Part of a small language model's weights: attention and MLP in parallel.
Each number is 500 + 25 x the weight over the matrix's rms, rounded and kept within 0 to 999. Layers, rows and columns count from 0. Numbers have three digits each.

# up: layer 4 MLP up, 1024x256, rms 0.0702, rows 50-55, columns 0-255
# down: layer 4 MLP down (transposed), 1024x256, rms 0.0497, rows 50-54, columns 0-255
up50:462491449497502480503483456488498513500507467468487496522528514476530495508525487494565507500533502498525491497494458509543497474529453507535526470472529490512498547483518520492516475485483468499538487485484469497516506512517499495540481512488514527518471433510512515506534487470505503509524413521475486514503506490458495538486478459517481543502495485489521492479523484518461483504496508517528513506526519524513494521519522494494505525450499530499507527501498505518503520507479503501548518498525446504478511477517463478492516471507516491503481511489515491500507541506484469490424502452500484495507514476482502472517485469461515472497473502509526494483544502517494493521520493542514482514493510476497494500514485525461507531496514458480501476504505495456540536477504474
down50:493500504490543491551491472585510478502546489542485544503471477519500498483498532459491491549472498506500515528481480473465532528474456530555466503512514479530467500540513536539464500454475505493487516487464528479531509519501509501551469449515487552464527494461515436521501488506493494555496480542467493455543534453453508469512449466508523546468499537485464499525490513508508501480501489460522519574541507484480511504480548451483522529495491452417481477507522485500474470526468493452536469534512501492548524511534460508505468491474488495536502535484510525498532498489522526509459524482498485503446499493462507494448497532497487549496514506529469530491530474468504508495550500442494492528494513481530472510467542507505455512506552545477509484496492532509486495469503516
up51:522500467507475492461491473469478485489541471508524524506498495499497500497538484532520482535513482484508505509491423475508496455475475496484522477502510496473481519471503541499498498491494486494528515483514553501489504497521487483511505515507489500539503504495474469502505492472488494526536447492493493481502504498516513499508474469509522523518584515493548461456539529508478484519477496439530554466492511531541444489519497477512512512493477543541519496513521519505485508485509487491499483473487438487480543524468465444518539504507498486473489566516480494530533521518498511518492481484498487474487516511552488497505515472468476464487517481501520490523558490531485506518461485555504453518504505521523490503545522496476497528479494469499505503515486497476493510518524474
down51:486476479478492454460471493474468474470517507491517487487494485551522553526561482598451524542479484446495477521524499484545523474508513491483480487498505491470517518488491531461516451536482505499493518512518508453487506500517539507508515494505486499502534507503501525532518495461487523497458447512510493512522454470550490440500454466503449499494524518476550472522504555474528496473490506499492493452503537490491519498562513507475490533526499482524528464502516476463514483511476486483523481510504494532452535493457477539487506478530491532519518539492501493491493520496496503486531481489508554479479459494500506503437486468516484592555496513516513492479480526467500532483540493504544530517471507519534495454514530493503546471529506491500452482466490492505460514521497497
up52:487540489474548424488576521447493460491559501504490524463544482501514514490586464478488443576552541522481508503529452498512503449464488508485509493458503486494423476487517474496427516472534485500513431487496509504495473536461518500574514522505496516479502483485482489511499488489529507514585475503532478525485538401493451502504485513488491527506510512480557501527537495498494438478461510533498554430538527529474497515497491503435496541528482486558511580433459486504511508472538516470507503491561452487513529484471481484463525505502486457519487512479502532515481480465491470553474449514574488475505508485454547482505482475461485492532514480519525458443543510492455512510490518585492496516476494483463512569530487498450495555560503490533529520497528500465441558490521462
down52:488479467482485470527536530493573443488520491527507509490508520550479473570460467566507497533502464504470468491491509462553482495478477492518522561498472503482481524507474437490434427481513470559432439467514490434506500494424519516424499485523512595501512476479476538501485485508493516527549555482503439474523486508517524453513497433452483511489472477438529499446551543496485483496445571554509489487516510504551483532552516525479498561521509483508514557494518537471487533595490521519581548525478510447459476498532478481560484484502499474534525561479484472551472501531523527512512457548522497447493487451501573506488486429489472528524494476436523387470518543486435480513513504506510495532427512489485540481504545460481455577491481486511493537543511521511459569526499438
up53:472521486500487504512486507520560515472490475525516526553498513492517486489508492473506493538505503471492490509461522507526498513501493497510515506475516541483480535479515497515480448471460515508504532492510547507471492496534489511481522510520469492496516489525510486499496498471485515539517522504438501477520499497517493497562512436538508505491510448477460489516507528484511504493497469472506522500506490511526464460516493487503515523543496530489475541564483486495461515510483491487460446471524474517512476495485492542491504492501513516499535514491517496517495483499501504465495462468505495494511525517465429497516504491501490495521458477500459551521505482501536514515495529485518493485469587506518506491528521517482518494462525498447505468481493474499507494508505480
down53:469479524517536487507496512508491485502484531471479510481501491505481498502510514522495507499517488509536499497507519502501464473512485508511510493478515504518503520484451530512467495497470467467507498479540531498478464514520526473513517504534565497517477496554518494505520488466496490513468523528472539495477531550480457489494486508483493524504511505469502522492518512522529543523497512519520476480490494477512508516504507470496498514478465506484478529531490493522502519487483504466488485537494494465524508532508528538501505487503484531464481485491493456476486473512504518484485478487495510486487469527467484504527511478492513507493468487518521470523472508493485515503481489489489510480493512454497485511529499509515510497513526524486475505512537463502489497466518522
up54:545547492513489529511517471484510464514514491517493524506482510512504520469528508504543460492519518497506528499497514503509514536484499526489527506496507536507488469488554509507503519495541453498506473456500485497485494484485490444532514513491473519507499499495488494503509489501511489506492507485506493500470521468480448498503529493480528528479466501513475513482542486526486484516472504506494521468501475536500504491457499504494481477507500485510493516491495483499479502505526522494483475504493509507525516505478496467514530528495504465542509518465481482485525483514483501496482454479443496556547506489489548478525490536470482446510501489503479507483556508521516504513452514480507492534500522549473454504495529502498480469516510492502511537515475503486489501506507451
down54:509472514492504486530485516508486512513460487505511488500480524493504513495546490509468487510455479520441484516532500507469492496535488450497503485508462510512507515479497517516514533455495521502462503542508510499482510478495531529467511494478500496512503475484485522501505530473533495510501467497515503516503474525509512512501474495506454530502506490523482515521510538487501485498496481513497507511520473512522519495503505509497559528489531520488492505497489529510465518468494518505532510488472473518504513529494490465465503444503486459461482487502505536508505509485530484461475537531512500485512505526499488506479497505490504546475508474538484438514467517512491539517485504513454526516467472421551548482495480478539514509526453462529525499496481511481512531469507538
up55:529520434525483523505508516497503519519487484493475492489525467487490472525501484488501491506491527486461530515488470501503528476509497513488556510469532513480514492469519522504454552500463502496533540515503481508493468470488513466443523552531492502482452439543474537473526501482566488482468487475502467516486551523532517466487497492478499474516528467497474483499506521474467500499495503526454540497483517523513462489529532511514492496490508511538496525526482504490439483471555495456487425494501502489533479513497474505489524483481553491522457517513471520502490510515503522491517463495502520461533523549516511511493530517499508501482514508498460532551506481511519461475490484550490494494497507548477467514522502554496491471499505490465483523462514522512475555515514488